python train.py --n_layer=15 --d_model=256 --n_head=2 --n_kv_head=2 --head_dim=128 --d_mlp=1024 --vocab_size=8192 --activation="squared_relu" --norm="rmsnorm" --norm_place="pre" --norm_eps=1e-06 --positions="rope" --rope_base=24700.0 --rope_fraction=1.0 --qk_norm=false --attn_scale=0.0884 --bias="none" --tie_embeddings=true --parallel_block=false --extras=["local attention windows", "paired heads", "shifted keys", "gated attention", "value embeddings", "hashed n-gram embeddings", "a smear gate", "learned residual scales", "capped logits"] --init="orth" --init_std_qkv=0.031 --init_std_o=0.0385 --init_std_up=0.0444 --init_std_down=0.0444 --optimizer="muon_hyperball" --lr=0.00747 --beta1=0.95 --weight_decay=0.0 --lr_head=0.01 --grad_clip=0.5 --warmup_steps=200 --schedule="wsd" --decay_fraction=1.0 --decay_shape="linear" --final_lr_fraction=0.05 --batch_tokens=[65536, 131072, 196608] --seq_len=512 --doc_mask=true --train_tokens=751400000 --steps=6334 --dataset="wikipedia_en"
Each number is 128 + 32 x the weight over its row's rms, rounded and kept within 0 to 255. Layers, rows and columns count from 0. The size above them is the row's rms in percent of the matrix's.

# layer 4 attention query, 256x256, rms 0.0311, rows 0-13, columns 0-255
size [ 79  88  76  87  77  79  78  88  80  80  82  83  86  82]
[[128 147  64  96  72 165 113 109 161  97 103 158 162 102 164 167 107 127 141 155 117 219 104 161 104 163 160 147 109 144 108 155  85 165  89  83 108  79 145 112 118 177  90 114 110 107  57 131 163 113 138 121 165  72  86 115 170 184 117 149 153  94 116 150 132  86  85 191 143 147  95 148 143 144 170  85 130 151 149 143 146  64 138  99 125  69 100 149 103 158 144 152 129 170 121  94 143 140 154 180 117 126 112 138 107 144 194  80 158 109  99 160 117 196  80 157 154 105 171 113 130 161 186 114 144 127  75 135 115 153 158  84 141  95 137 111 135 101 135 148 150 130  80 108  84 127  91  92 170 128 163 163 116 153 142 109 122 100  61 148 119 180 136  98  82 101 122 142 140 173 104 161 206 148  98 122 201 154 153  51 133 165 105 121  75 114  65 130  38 126 153 108 189 134 114 127  90  93 116 130 171 116 149 121 122 162 117 103 153 153 140 142 109 154 139 223 122 120  98 112 130 127 122 102 149 100 153  40 128 112 123  88 117 112 110 122 183  96 129  60 144 142 143 125 141 164 161 164 106 117 116 135 107 109 152  98]
 [130  71 109 104 215 107 124 174  53 139 145 122 163 161 158 140 129 148 158 103 143  91 131 131 126 102 114  89 113 129 138 115 100 121 108 110  70 162 110 134 120 107 149 135 209 204 119 133 143 142 119 142 137 135 116 130 120 113 128 159 153 119 199 143  84 140 122 142 118 107 126 190 136 151 106 202 100  54 131 116 127 158 132 131 150 138  88  93 128 124 128 156 100 171  83 150 134 142  96 110 159  51 181  98 191 128 161 142 102 153 117 118  81 101 192 158 186 160 117 178 156  37 142 113 171 117 132 126 153 166 123 174 127 156 139 178 185  89  95 149 164 158 232  99 142 105 164 178 130 121 159 118 121 139 150 115  69 143  88 112  95 117 175 178 103 150 143 134 113 124  89 147 136 138 155  98 125 116 131 140 173 130  93 174 137 135  85 135  61 201 155 132  85 132 167 110 132 107  98 143 154 115 101 116 133 159 153  66 115 114 121  60  98 129  88 120 101  91 138 142 132  55 124  89 151 150  75  89  48 153 130 139 161 113 160 112  74  97 127 148 145 136 110 122 158 110 106  58 110 128 134 101 146 157 116 158]
 [ 92 189  81 161 198 197  95 174 154  90 115 141  86 108 103  71  85 124 161 158 106 172  89 114 141 111 167 134 123  69 127 146 149 151 125 185 152 163 126 100 133 118  71 116 149 145 133 158 144 174 190 177 117 174 175 159 120 110  67 115 148 130 151 194 185 119 140 108 152  72 110  97 162 151 146 145  84 131 120  96 108  95 147 162 100 133 129  81  73  83 109 121  74 165 137 183 124 160 118 115  94 118 119 161 161 152 161 125 135 136 120  97  99 106 183 173 136 119 104 154 145  88 112 114 109 121 137 117 117 121 111 156 106  66 127  75  63 122 132  98 140 147  97 161 149 151 159  97 141  96 103 197  97 142 129 139  72 100 144  71 181 150 118 138 133 176  83 141 188 204 156 102 166  90 103  92 123 150 129 137 162 167 163 119 144 139 138  61 153 150  92  77 123 135 101 106 130  80 182 147  86 177  97 119 139 123 209 130 138  91 103  81 141 109 119 101 155 132 170 165 146 127 176 134 148 139 155 125  81 127  33 143 140 149  99  92 156 128 131 126 136 120 119 135 156 130  85 158 135 155 121 151 120  77  91  75]
 [115  78 155 151 136 153 155  75  87 149 141 130  99 134 192 133 170 114 170 149 175  57 194 115 134 106  90 127 145 139 153 108 132 113  82 106 106 127 184 152 143 147 146 158 143 143 111 103 111 123 108 132 149 126  40 157  93 125 108 130 111 173 115 134 112  97 115 123 150 140 123 150 129 118 108 153 135 102 124 119 129 188  71 117 160 138 111 130 113 105  82 192  97  53 100  81  76  77 131 130 144 137 180 114 147 150 134 179 113 145 157 119 103  86 161 144 139 141 154 150  77  82 189 132 170 126 130  68 101 133 104 162 165 182 111 167 158  87 115 116 182 182 145 196 100 116 152 158 125  99  93 158 143  77 148 181  77 120 126  77  64  67 150 155 138 125 148 154  65 167 132 188 151  84 181  92  92 106 116 126 144 143 153 156 181  98 189 118 185 142 155 164 123  76 140 131 123 115 113 157 123 114 116 123 104 111 136 137 163 102 101 131 116  93 112 190 162 144 168 122 119  95  93 104 146  97 111  93 151 205 119 152 127 164 175 107 152  69 169  87 119 182 177 143 115  84 136  86 164 160 177  88 149 153  83 125]
 [157 104 106 183 119 129 106  99 122  62 105 100 114 113 123 167 147 127 150 109 135 110 124  90 154 101 122 176  60 186  98  63 158  97 193 144 159 159 154 141 137 167  76 130 133 107  83 108  61  75 137 104  64 144 186 106 125 135 130 142 128 138 109 117 190  99 145 131 124 130 134 108  98 155 209 137  55 174  93 132  69 213 143 130 137 104 128 156 105 148 166 135 167 119 120  96 109 152 158 144 154 143  46 151  66  87  98 175 115 124  59 122 109 110  94 152 102  91 125 108 176 157  97 141 108 104  80 141 157 106 160 113 134 215 127  90 120 158 124 176 119 172  91 121  97 111 104  84 213 146 120 131  92 143 141  79  75 101 175 170 180 134  91  83 169 145 132 152 133  83 107 121  94 135 169 106 110 107 124 125  92  85 130 100 130 143 157 141 103  73 200 113 133 152 176 102 135  99 130 144 179 109 103 132  99 155 138 137  79 163 119 134  95 159 116 185 174 131 138 163  75 165 148 139  90 154 143 147 147 134 152 128 141 145 110  98 143  91 126 129 134 129 118 105 133 142 178 157 152 158 169 109 124 110 152  63]
 [155 172 104 183  53 210 114 111 145 170  99 120  89  40 140 111 113 138 147 130 111 191  87 194 171  75 159 120 129 201 107 164 109 173 170  96 151  89  96 150 107 117 163 134  74 123 116 111  62 100 114 120 160 145 151 111 141 190 154 140 136 120 108 112 147  84  95 147 150 160 150 137 178  94 126 118 139 110 128 105 164 100 116  91  85 111 117  97 149 167 127 124  73 115 120 165 122  98 165 131  86 123 138 144  55 123 179 104 106 121 140 123 102 121 134 119  85 120 142 153 126 106 137 123 104 137 135 162 141 103 155 104 187  61 146 119 118 157 138 107 141 151  76 143 121 102 167 103  92 170 118 145 118  78 140  90 156  97 147 106 138 161 129 106 142 102 112 135 162 130 138 132 124 102  79 206 206 153 140 132 205 167 159 132 119 135  82 134 133 108 112 124 155 144  96 101 116  92 101 165 110 183 150 115 115  74 125 140 167 134 108 168 109 134 175 181 178  92 134 158 117 165  98 146 106  55 160  49 127  73  93  89 125  89 113 156 166  95  74  96  90  83 132  95 146 155 107 129 130  62 150 177  80 128 115  83]
 [ 81 154 214 128 161 107 137  45  69 193 162 159 110 202 123 135 165 115  83 112 185  60 131  65  82  81 109 131 131 115  91 102 107  55  62 125 143  96 138 166 130  95 122 142 175 169 161  61  93 132 119 124 115 139 167 112 146 106 141 176 104  99 148 121  14 148 109 137 174 159 111 104 151 127 105 150 113 109 137 100 142 191  58 178  92 176 149 113 167 175  74 148 141 115 131  94 122 143  96 136 153 177 101 109 149 146 120 121 147 150 119 165 148 139 103 151  75  97 151 112 143 144 120  87 107 129 179 130 115 124 157 118 155  84 139 119 166  73 129 183  86 140 137 172 127 125 153 145 116 159  71 147 139 134 126 191 108 175  43 123  75 137 124 156  99 101 120 120 135  99 126 102 112 130 165 146 119  68 162 107 109  83 119 120  83 129 128 144 151 120  86 146 121 139  77  89 119  97 137  94  98  89 117 136  81 138 126 127 148 171  98 169 163 134 166 137 143 151 104 102 139 156  71 137 165 129 140 124 121  69 141 132 142 112 100 116 104 135 146 134 138 167 121  96 103 118 152  59 161 159  91  67 123 168 136 138]
 [155 128 131 171 110 128 186  90 125 170 178 174 129 104 112 152 161 124  78  73 138 139 100 135 142 112  98 141 143 182 117 147 137 142 110  99 124  96 123 165 125 161 154 107 110  92  95 119  92 111  74  75 150  77 171 131  87 169 134  97 137  90 124  48  83 162  82 175 168 111 152 117 156 115 120 101 166 146 149 124 101  79 110  84 122 160 170 116 153 126 140 133 150 154 148  74 109 170 137  92 119 145 143 127  55  82 149 119 112 139 181 170 140 110  68 138 101  91  83  97 164 161 130 130 140 138 199 191 125 102 122  83 118 127 192 140 100 160 181 175 119 141  96 107 173 194 177  74 169 160 110 147 117 146 138  98 192 147 118 134 181 165 106 100 142 114 130 112 143 157 108 110 100 153 134 224 105 111  93 122 127  39 106 117 127  98 148 106 102 103  75 125 127 123 186 136 108 120  67 162 134 105 157 150 123 143 120 105 145 180 146 128 115 134 127 115 114 130 172 167 167 103 157 132 117 128 156  85  87  81 127 116 170 133 155 181  92 171  80 101 111 111  55  94 124 163 127 138  59  73  53 115 115 143 144 109]
 [148 109  65  88 140 164  88 182 162 171 123 112  69  89 131 133  76 161 108 141 150 198 128 182 176 112 168 112 112 161  92 147 118 110 114 153  63 103 152  67 116 153  61 103 106 149  77 112 109 171 194 177 127 131 101  77  91 159 104  83 149 131 158  77 107 141 124 106  65 169 146 126 130 153 148 143 143 130 134 199 116 190 171 133 112 105 149 154 100 142  99 165 123 120 121  73 189 143 107 142 162 136 151 120 145 114 167 130 148  98 124 143 178 124 138 114 158 150 223 114 141  63 203 132 125 126 147 177 112 100 151 162 113 141 175 128 119 175 102 101 149 114  88  86 109 125 107  77 186  82 132 131 146 151 115 129 118  84 147 112 172 172 169  78 131 149 110 157 149 151 115 138 165 125 107 182 160 105 125 115 121 172 149 150 119  94 163 131  89  94 157  97 136 137 108 184 141 133  81 137  99 120 138 133 157 139 125 110 158 150 111 106 141 161 107 144 190 131 113 168  89 142  82  92 146 116 183 109 124  84 117 108 201 141 136 125 205 135 188  87  90  85 117 137 130 109  75 153 164 145  66 129  95  77 123 112]
 [155 138 137  94 190 110 100 169  88 123  92 136 134 121 195  82 106 144 113 130 144 133 171 134 189  99  62 120 119 116 121 148 112 111 128 117  89 171 151 135 101 126  65 114 137 149 107 146 159 113 127 141 146 120  80 113 171 145 135 155 118 136 143 137 102 111 169 120 117 105 126 141 177 119 140 148  82  97  70 127  94  79 146  97 171 128 135 143  82 107 126 145 109 159 123 104 107 122 176 165 108  62 121 142 112 100 125 151 125 136 109 164 119  63 126 142 135 130 124  38 122 141 133 199 100 123 147  30 219 146 149 129 144 143  55 199  90 144 147 113 161 181 191 138 122  93 167 182 112 137 184 159  97 181  60 161  55 105  99  76 109 167 160 105  88 123 133 173  87 157 140 138 156 178  69  91  95  88 158  99 158 128 160 137 130  90 111 139  72 157 123 134  91 140 122 144 186 138 116  84 131 112 104 160 110 142 153  75 144 109 177 117 131  96 126 120 103 120 100 126 183 165 175  45  97 140 130 106 188 151 143 116 134 112 103  65 107  90 114 130 158 117 163 159 141 114 148 128 154 192 150 132 163 108 113 144]
 [141 132 118 174  82 121 140 125 113 165 124 146  97 154  82 107 117 105  34 135  70  81 139  83  98 111 120 144 135 112 129 138 135 126 110 152 106 105 110  80 140 136 132  89 136  17 133 163 151 152  77 102  91 149 171 159 147 103 120 145 101 103 128 112 143 115 140 178  75  84 136 161  97 133 132 116 133 195 167 121 168 148 101 165 141 124 171 162 124 126 193 159 166  50 117  89 104 185 121 159 148 165 162 138 133 131 102 201  80 145 108 165 107 180 123 133 137 146 110 126 145 127 109 177 129 112 137 123  78 146 100  99  72  95 131  82 175 124 182 138 139 193 111 112 128 150 138 153 105  96  89  90 143 116 113 175 155 142 162  85 121 109  86 152 104 179 109  81 119 129 158  78 103 137 128 149 114 184 147 134 113 138  84 102 124 157 235 152 158  74 133  91  99 127  92  74 107 195 146  87 112 117 142 117 125 190 160  82 127 211 128 107 172 147 112 124 131 114 171 174 151 114 108  95 162 126 142 143 127 109 114 132 183 160 165 155 127 142 161  82 114 115  89 102  75  89 164 141  88 136 155 140 163 146 192 163]
 [138  97 115 183 100 223 177 143 162  80 115 172 122  98 129  91 114  73 117  95 126 183  59 135 185 106 118 156 125 106 107 118 162 172  95 138 146  54 135 128  97 120 122 140 111  78 181 127  90 136 102 113 147 142 126 133 126 122 153 107 130 120  93 154 172 113 158 124 112 112 117  55  93 127 170  93  95 156 131 100 143 126 122 122 134 121 150  83 136  68 145 121 155 129 176 183 154 103 176 111 111  41 130 125  99  96 156 135  80  84 152  97 108 134 115 134 109 152 163 124 151 110  76 182 159 105  77  83 117 113 105 143 109 147  76 131 148 123 168 151 150 198 119 177  95 168 170 172 148  64  84 122  69  77 127 164 133 138 144 147 177 155 138 125 161 174 123 130 124 111  96 166 119 101 115 114 127 126 177 190 109 124 143  97 189  97 158 122  97  93  97  56 150  70  78 146 121 111 101 140 123 116 121 102 131 131 127 189 138 135 170 117 138 107 141  98 112  94 108  85 105 199 149 123  83  67 106 137 161 178 106 131  87 239 153 155 165  93 170 148 127  78 116 121 129 117 121 133 172 148 104 115 123 118 119 158]
 [157 133 170  92 200 107 176 106  66 102 107 132 122 223 131 181 162 161  66  97  96  51 106 125  72 160 153 116  89 168 173 139 118 142 133 124 117 140 132 149 117 125 172 101 119 193 178 154 115 104 148 100 190 153 102 149 187 115 149 132 128 190 161 146  91 132 141 170 112 141 204 126  77  79 103 104 108  74 111 118 146 104 167 125 144 217 138  92 148 131 138 173  96 150  97 138 140 139 151  76 176 109 147  93 137 116 115 167 130  85 181  93 112 121 132 128 118 106  90 151 149 121 144 120 119 125 147 130 112 157 173 133 119 153  54 161 182 130 172 132  84  89 200 132  98 130  85  61 142 101 124 124 134  93 135 170 127 164 110 167 106 111 157 140 119 123 152 145  90 109  90 147  83  81 148 138 151 100  72 130  86 161 120 161  87 136 131 166 123 126 146 137 137 106 130  74  66 152 157  73 189  76 123 126 106 192 178 104 110 140 140 137 131 158  94 115 171  97 133 101 121 162  84  93 160 107  71 132 134 135 153  94 140 119 151 124  88 131 143  89 110 133 167  97 117 145 166  79 117 128 112  98 155 158  58 129]
 [156  97  86 183 136 182 115 122 216 133 130 108  39  94 132 104 163 127  95 134 102  99 102  76 133 163  86 147 159 163  97 132 201 116 140 123 130 117 138 136 112 153 109 118 127 154 145 178 117 103 137 104 170 128 106 130  83  83  52 148  79 164 171 108 139 102 182 105  85 155 129 124 154 145 154 137  81 141 146 146 196 157 141  89  78 158 107  99 124 104  98 163  76  87 121 181 163 151  90 112 130 147  95 207  94 114 130 136 136  61 156 144 106  88 138 161  94 142 142  95 181 109 136 148 117 139 162 132  65  91  95 125 131  81  82 121 120 172  99  99 128 150  98 103 114 172 101  60 145 162 118 146 133  90 153 136 113 170 161 186 150 136 148 148 151 168 113 177 125  99  89 107 145 118 161 213 131 105 149 126  88  86 110 106 135 144 136  87  95 136 144 169 189 124 115 196 108  94 122 187  92 101 126 141 130 209 126 143 109 174  89 111 115 170 145 113 144 115 154 189 173 167 140 158 101 124 173 132 106 132  78 121 147 179 162 134 142 130 112  77 140  66 116  88 145 131 148 149 117  74  92 147  82 136 130 109]]
# layer 4 attention key, 256x256, rms 0.0309, rows 0-12, columns 0-255
size [ 83  82  81  71  70  80  83  83  83  77  82  86  78]
[[157 112 122 102 137 147 125 100  97 130 173 125 203  76 139 119 142 107 121 120 152 112  98 125 168 114  82 125 105 157  85 160 130  90  91 132 172 119 146 128 152 165  98 152 139  63 160 133 168 126 140 141 150 151 149 136  62 134 132  72 176 117  94  50 161 140 114  85 177 114 115  67 133 120  85 159 136 143 126 123 132 101 147 127  57 110 144 164  73 113 141 113 156 112 184 152 116 111 167 120 109 138 150 134 111 136 137 128 131 124 126 122 147 139 151 103 121  68 124 103 141 139 147 125 103 152 105 117 146 121 179  74  77 155 104 108  86 189 155 151  46  94  60  95 136 127 193  86 114 209 123 135 221 108  56  92 130 122  68 132 159 149 101 119 103 147  72 109 156 158 154 122 103 129 122 191 124 131 129 165  77 161 142  74 118 137  73 159 164 117 138  70 117 148  94 142 124 113 172 131  62 167 143 164  76 147  70 163 139 181 103 147 178 141 145 109 152 128 100 130 203 183 103 211 109 160 149 160 174 140 104 128  86  75 121 153 157 147 131 123 124 144 102 110  85 124  55 120 140 154 116 141 110 136 107  96]
 [121 151 145  78 143  45 120 126 124 137 140 143 128 142 104 125 199 129 101 172 132  93 136 120 145 144 143 175 111 160 119 124  95  96  99  68 107 109 119 124 177  74 106 162  55  91 157 133 136 125 138 104  93  83 142 162 125 181 125 109 109 124 109 128 143 124 153 108 151 102 175 174 119 172 176  91 120 181 145 149 103  59 113 109 127 127 121 120 143 110 137 113 169 124 152  81 124 154 100 111  88 109  90 132   6 191 132 180 137 125 161 130 153 119 127 144 103  91 128 103 119 199 182 160 145 117 118  51 138 150  76 105 168 109 135 145 134 161 107 163 128 123 110 188  65 115 108 161 136 133  96 202  96  86  85  94 142 155 127 163 103  89 111 138 132 170 109 110  93 165 131 140 133 173 104 126 123 123 168 144 183  77  78  64 161 102 132 136 152 107 155 137 135  63 111 186 191 164 172 157 173 120  89 102 153 163  97  96 107 179 103 137 121 148 119 113 195 158 110 156  93 106 200 195 157 134 141 111 159 149 124 162 146 145  88 155  93 131 196 106 125 161  77  91 130 115 124 138 140 128  97 111 142 152 178 115]
 [167 133 108 121  86 135 115 121 135 147 119 113 175 104 103 148 141 119  98 169 130 135  76 180 131 119 149 171 130 172 160  97 145  99 140 123 137  92 123 107 169 164 113 115 100  90  92 175 122 143 109  78 137 117 176 106 143 169 100 105 162 147  72  82 111  83 142 210 102 148 130 142 150 114 143 131 112  92 137 134 164  53 124 130 141 100 184 147 107 102 140  56  63 117 161 125 100 108 110 111  73 152 109 166  91  95 126 120 118 150 163 211 147 148 113 113 151 132 138 176 130 147  95 162  55 150 191 175  71  88 175  91 152  76 128 143 157 189 144 143  86 128 108  74 171 125  35  78 125 134 123  85 105 157 154 119 173 107 134 166 153 157  97  68 147  61 121  88 124  78 190  90 141 158  92 202 146 152  99 102 109 160  84 132 100 144 113 126  71 107 103 154 114 154 125 168 122  67 127 102 156  82 120 118 102 157 134 146 129 124 133 145 170 158 148 142 165 163 140  92 186 123 136 114 111 162 138 133 137 104 129 100 107  93 154 171 167 156  86 154 200 134  98 103 117 101 149 182  87  61 134 139 120 141 112  92]
 [121 141 127 130 105  94 143  97 160 176  79 197  44 147 123 167 141 112 110 105 125 174 106 100 154 156 115 157 122 144 131 161 127 166 161 135 122 163 158 170 127 110 139  69 169 140 108  87 105 102 141  88 125  93  61 134  96 109 195 103 122 117 173 170 104 158  96  97 106 188 120  59 120  74 144 166  70 141 109  88 102 125 168 156 140 139 145 153 111 130 122  52 152 190  84 199 157 161 130 107 129 145  93 171 122 146 124 133 174  98  86 136 169 131 132  65 136  85 148 143 124 112 106 125  85 149 137 153 144 146 135 176 100 132  68 120 102 135  94  95 166  98  80 125 125  88 121  80 122 142 126 112 116 131 109 120 174 155 128  93 202  74 159  95 106 168 123 148 107 139  81 127 152 132 168  99 143  99 134 149 154 104 126 131 183 117  98  91 101 107 139 135 135 181  41 141 151 126 128 137 114 170  80 150 114 151  69 143 136 195  67  87  94  78  98 180 137 124 149 135 217 108 117 169 167 161 113 129 103  65 131  88 146 172 160  76  98 110 128 113 131 117 111 118 137 130 142 191 174 136 151 158 167 107  76 114]
 [159 124  92 142  96 133 100 104 156 152 113 149 112 141 147 127 118 166 113  90 129 133 157 156 129 186 140 119 165  94 148 138  97 134 127 116 110 113 118 120 119 154 101 101 189 102 155 104  79 168 116 180 102 101 100 114 139  66 118 132  86 110 144 127 124 105 143 149 111 124  76 131 136 110 158 117 134 106  98 135 131 180  86 145  99 111 138 110 189  92  37 136 145 185 140 193 106 178 136 167 198 140 144 135 217 107  84  82 162 100 150 103  84 126 141 135 142 148 205 123 120  95 114 128 159 191 155  88 113 126 107 169 143  93 115 140 104 114 134  81 180 119 167 112 172 164 140 117 171  82 146 164 130 109 124 146 157 128 178 116 147 159 194 172 124 121 171 114 108 140 125 131 184  80 132 107 128  60 154 148 170 123 105 164 126 121 135 161 180 186  90 173 132 114  74 106 125 123 109  49 113  82 118 140 165  76 139  96 158  16 148 143  41 133 163  87 133 113  73 180 111 168 124 182 133  93  64 140 114 114 176 104 165 125 157  97 106 152 109 153  97 138 103 162  97 149 180 102 133 111 124 111 153 135 165 165]
 [145  60 163  89 133 170 156 171 147  90 149 101 118 122 101 145  82  76 106 141  86 111 139 135  92 164  93 193 102  91 115 147 155 102 129 136 138 146 131 103 220 178 160  89 130 117 212  91 164 104 153 151  87 144 163  87  82 155 105 107 149  87 143 144 178 100 117 118 120 140 107 142 124 143 115 125 153 107 108 106 138 131 159 149 113 144  98 179  94 160 110 133 128  75 145 174 122  83 125  96 148 128 153 130  89 191  93  93 108 149 141 120  98 150 111 167 160 113 138 169 176 131  94 131 134 102 171 143 127 149 147 174  70 146 116 134  63 124 104 141 118  80 143 106 132 145 151  90 138 146 144 139 192  65  29  82 157 153 101 115 127  94 114 164 117  92 130 156 130 139 201 106 119 164 166 153 120 151  97  92 112 173 117  70  81 126 104 173 115 137 119 106  79 149 191 169 148 133  73  77 115 163 118 161 126 124  66 122 107 107 129 115 115  72 185 173 112 133 113  88  82 111 117 113  70 134 188 126 148 207 167 109 130 134 160  59 151 170  86 175 161 114 127 127  86 104 136 157 114 161 120  88 116  77 125 109]
 [144 132 120 160  87 126 121 170  86  93  82 133 122 186 170 100 112 155 125 141 100 141  85  60 150 135 123  63 101 134  80 120  88 135 156 203 144 117 138 138 142 141  85 149 110 139  81  41 139  91 113 139 149 129 104 130 100 103 176 146 102 147 178 212 175 108 121 103 100 172 129 141  71  81  74  97 121 153 124 166  87 159 172 120 147 103 162 126 105  94 129  79 100 105 120 162 141 164  83 181 129 133 116 163  85 121 115 134 108 137 139 112 110 136 106 180 113 164 150 100 157 102 110  90 135 170  67 158 126 184  64 149 120 158 124 178 158 130 125 112 119 120 144 137 115 161 100 144 113 103 163 154 100  90 129 180  86 102 116  44 143  81 112 151  74 141 132 201 121  78 105 123 122  80 112  86 147 110 124 145  78 141 127 184 173 109 120 100 128 182 185 121 149 116 166 118  81 118 133 137 142 177 142  78 133 132 111 165 133 122  83 100 104 123  82  87 134 105 162 145  95 154 123 117 143 139 116 167 101 127  92  69 188 131 108  89  84  23 145 151 180 133 114 169 164  97 158 125 144 150 170 187 133 120 107 165]
 [120 145  80 128 237 170  71  62 137 136 127 106 203 164 174  78 136  88 150 125 119 119 135 152  88 118 183 124 110  47  92 151 111 121 134 167 156 123  92 182 116 106 123 161 108 103 149 131  92 159  84 131 150 143 173 157 116 123 106 137  82 114 147  96  72 158 157 165  89  91 105 143  91 139 181 123 102 134 136 102 175 132 121 127  98 124  77 104 126 128  84 173 137 173 100 141 127 157 136 101 109 125 141 131 145 144 138 189 146 108 109  84 162 142 155  47 144 123  94 128 108  93 173 178 149 108  67 142 124 148 130 141 153 117  79 110 161 127 105 167  68 144 140  75 117  99 113 152 134 141 143 133 207 138  97 198 114  70 171 152 155 133 163 192  99 146 127 147 128 115 188  84  96 101  98 129  67 159 114 146  89 121 145  82 118 117  99 129 133 115 115  73 121 116 150  60 100 180 166 115  88 123 116 116  72 124 121 143  55 105 114 192 126  97 133 128 148  66 101 155 106 176 102 121 126 170 160 159 171 135 144 176  93 106 146 161 105 211 162 131 121 132 131 124 119 139 129  74 141 132 160 132  95 157 162 132]
 [146 145 121 139 159 118 154 115 179 119 175 117 196  54 141 150 168 114 136 129  55 103 124 205 129 109 127 163 143  86 176  96 108 120  94 101 144  89 123 119 142 132 153 137  98 104 189 103 170 163 164 115 205  98 189 166  84 166 137 164 142 114 111  84 133  71 162 170 121 158 189  56 177 117 153  92 161  97 149 152 130 132 167 117 131 114 158 207  89 137 134 161 175 126 131 143 108 120 142  39 107 103 153 130  83 194 114 115 159  79 137 137 129 146 155 120 113 117  94 116 135 165 147 130 172 116 118  23 125 140 151  51 138 156 119 142 108 125 135 136 122 115 151 142 105  87 123 124 119 179 139  96 138 176 122 106 163 124  81 138 148 143 109 125 170 121 169 145 129 187 120 186 152 175 119 165 122 186 131 154 115 163 140  97 169 130 128  84 142  97  88 142 186 113 141 122 164 157 202 151  59 124 123 127 106 157 127 120 103 164 107 139 105 152 146 116  62  87  86 129 137 181 152 113 122 124 146  91 139 133 182 164  77 110 139 179  96 138 160 134 126  62 121 108 107 132 141 103 125 163 129 139  81 177 139  92]
 [179 134 133 134 126  55 151 121 134 159  94 168 140 155  74 145 179 162 141  93 128 135 148 118 102 137 175 136 172 199 112 105  98 173 132 138  28 119 126 137 164 140 158 128 161 141 128  98 146 130 129 117 137  85  92 124 126 122 165 108 165 187 159  80  61 158 137  75 133 119  88 142 134 155 176 143 170 180 148 130  99 143 112 139 122  81 114 150  94 100 141  67 101 187 124 101 154 147 127  62 147 142  95 107  91 174 162 103 137 112 110 109 145 102 136 138 152  88 128  97 152 138  96 139 135 114 113 144 163 166 173 143  87 119 123 181 133 106  86 155 157 155 159 120  81  80  75 107  92  82 156 140  87  29 166 118 108  80 193 110 105 103 132 142 146 160 117 119 157 167 162 174 151 107 131 129 105 157 143 174 128 100 129  96 150 128 123 141 187 102 176 109 160  82 151 135  80 138 113 132 174 102 154 123  86 175  75 114 137 158 111 102 115 105 115 173 144 194  98 104 112 121  83 120 148  84 120 106 146 134 175 150 127 183 168  92 109 105 190 167 162 117 107  80 136 117 115 175 172 146  77  32 172 146 181 121]
 [154 139 101 123 170 191 136 110 145 116  92 148 115 152 145  94  84 133 193  78 118 176 142 118 163 129 171  92 146 113  95 164 155 139 144 194 146 149 154 202 118 108 144 142 118 130 124  88  87  77 106 156 150  79 117 101 146 180 104 121  78 180 152 127 125 132 159  83 123 107  76 105 129 143 174 110 116 117 161 132 107 134 137 128 156 148  64  73 189 149 124 154 137  82 152  85 134 188  81 153 118 143  69 111 150 115  96  87 154 126 117 125 142  89 106 107 131  88 125 116 116 106 140  56 159  77  85  94  76  82 133 178 124 121 126 119 126 163 177 129 110 161 123 132 181 159 164 169 126 128 140 104 122 147  88 122 162 123 127  98 142 127  98 161 165 104  97 196 164 140 175 135 144  46 117 102  69 141 125 105 102 123 157 129 164 115 125  80 160 110 178 148 109 149  81  56  78 140 113  81 111 157  74  97 119 114 117 148 134 141 221 130 145  93 195 118  88 121 156 108 129 114  75 135  85 112 166 171 150 119  75  73 133  95 107 134 142 128  65 182 144 159  77 155  96 153 129 121 153  70 123 180 133 131 159 185]
 [104 116 108 116 103 131 103 122 168 126 147  75 119 116 142 121 129 155 165 135 207 113 128 130  80  74 106 140 131 148 156 143 121 117 122 162 155 178 129 132 138 178  98 105 136 148 113 113 120 171  85 142 129 192 157 134 132 116  92 108 161 196 104 109 162 119  94 162 102 131 116 148  88 100 115 160  93  79  95  83 137 116 162 135 141 149 115 159 113 173 113 181 156  87 134 145 115 160 137 191 176 154 108 144  98 109 181  99 167 148  97 184 161  78 106 165 136 106  94 103  92 120 110  79 126  99 131 122 130  87  95  93 117  49 151  76 101 126 133 160  76 110  97  39 144 112  92 114 185 106 150  85 140 172 100 109 152  92 107 124 173 129 140  72 119 102 149  38 143 111 148  69 105  93 101 175 167 120 139  83 111 108 166 104  49 128 110 133 143 137 109 160  60 156  90 153 151  62 134 130 114 125 116 165 153 165 162 107 102 122  63 127 138  88 172 111 136 132  68  97 162  95  71  86 190  94 157 143 108 111 118  96 103  96  94 132 106 193  66 107  61 117 168 199 106  98 144 122 135 106 104 145 116 105 112 122]
 [ 94  79 151 117 134 104 113 147  87 162 136 123 107 153  86 104 154 130 170 197 103 105 112  97 161 113 125 112 152 106  87 124  77  70 140  80 118 155 144 135 105  76 137 190 142 156  91 113  82 156 110 134 121 171  96 101 114  85 132 136 142 107 133 111 109  57 136 127 124 168 122  94 136 204 103 145 185 109 126 103  43 168  95 109 187 148  92  74 134  74 139  87 103 210  76 169 135  53 118 167 162 126 134 160 114 126 134 166 114 171 146  66  93 140  77 143 105 102 122 157 168 172 152 133 134 163 122 120 126 190  60 186 115 119 109 147  90  81 132 145 118  74 111 164 121 106 112 180  98 117 118 164  85 106 186 152  93 151 120 115  66 162 159 153  58 151 196 146 119 108 127 119 105 128 124 120 168  59 120  86 138  83 116 137 101  63  90 147 129 165 108 123 142  75 125 115  93 154 125 118 153 110 102 154 137 132 128 129 134  95 115 123  70 124  93 155 146 120 116 162  86  97 129 125 141 168 158 155  87 169 119 146 137 145 122 122  93  75 156 158 177 224 147 123 110 115 170 122 121 142 172 138 170 109 131 152]]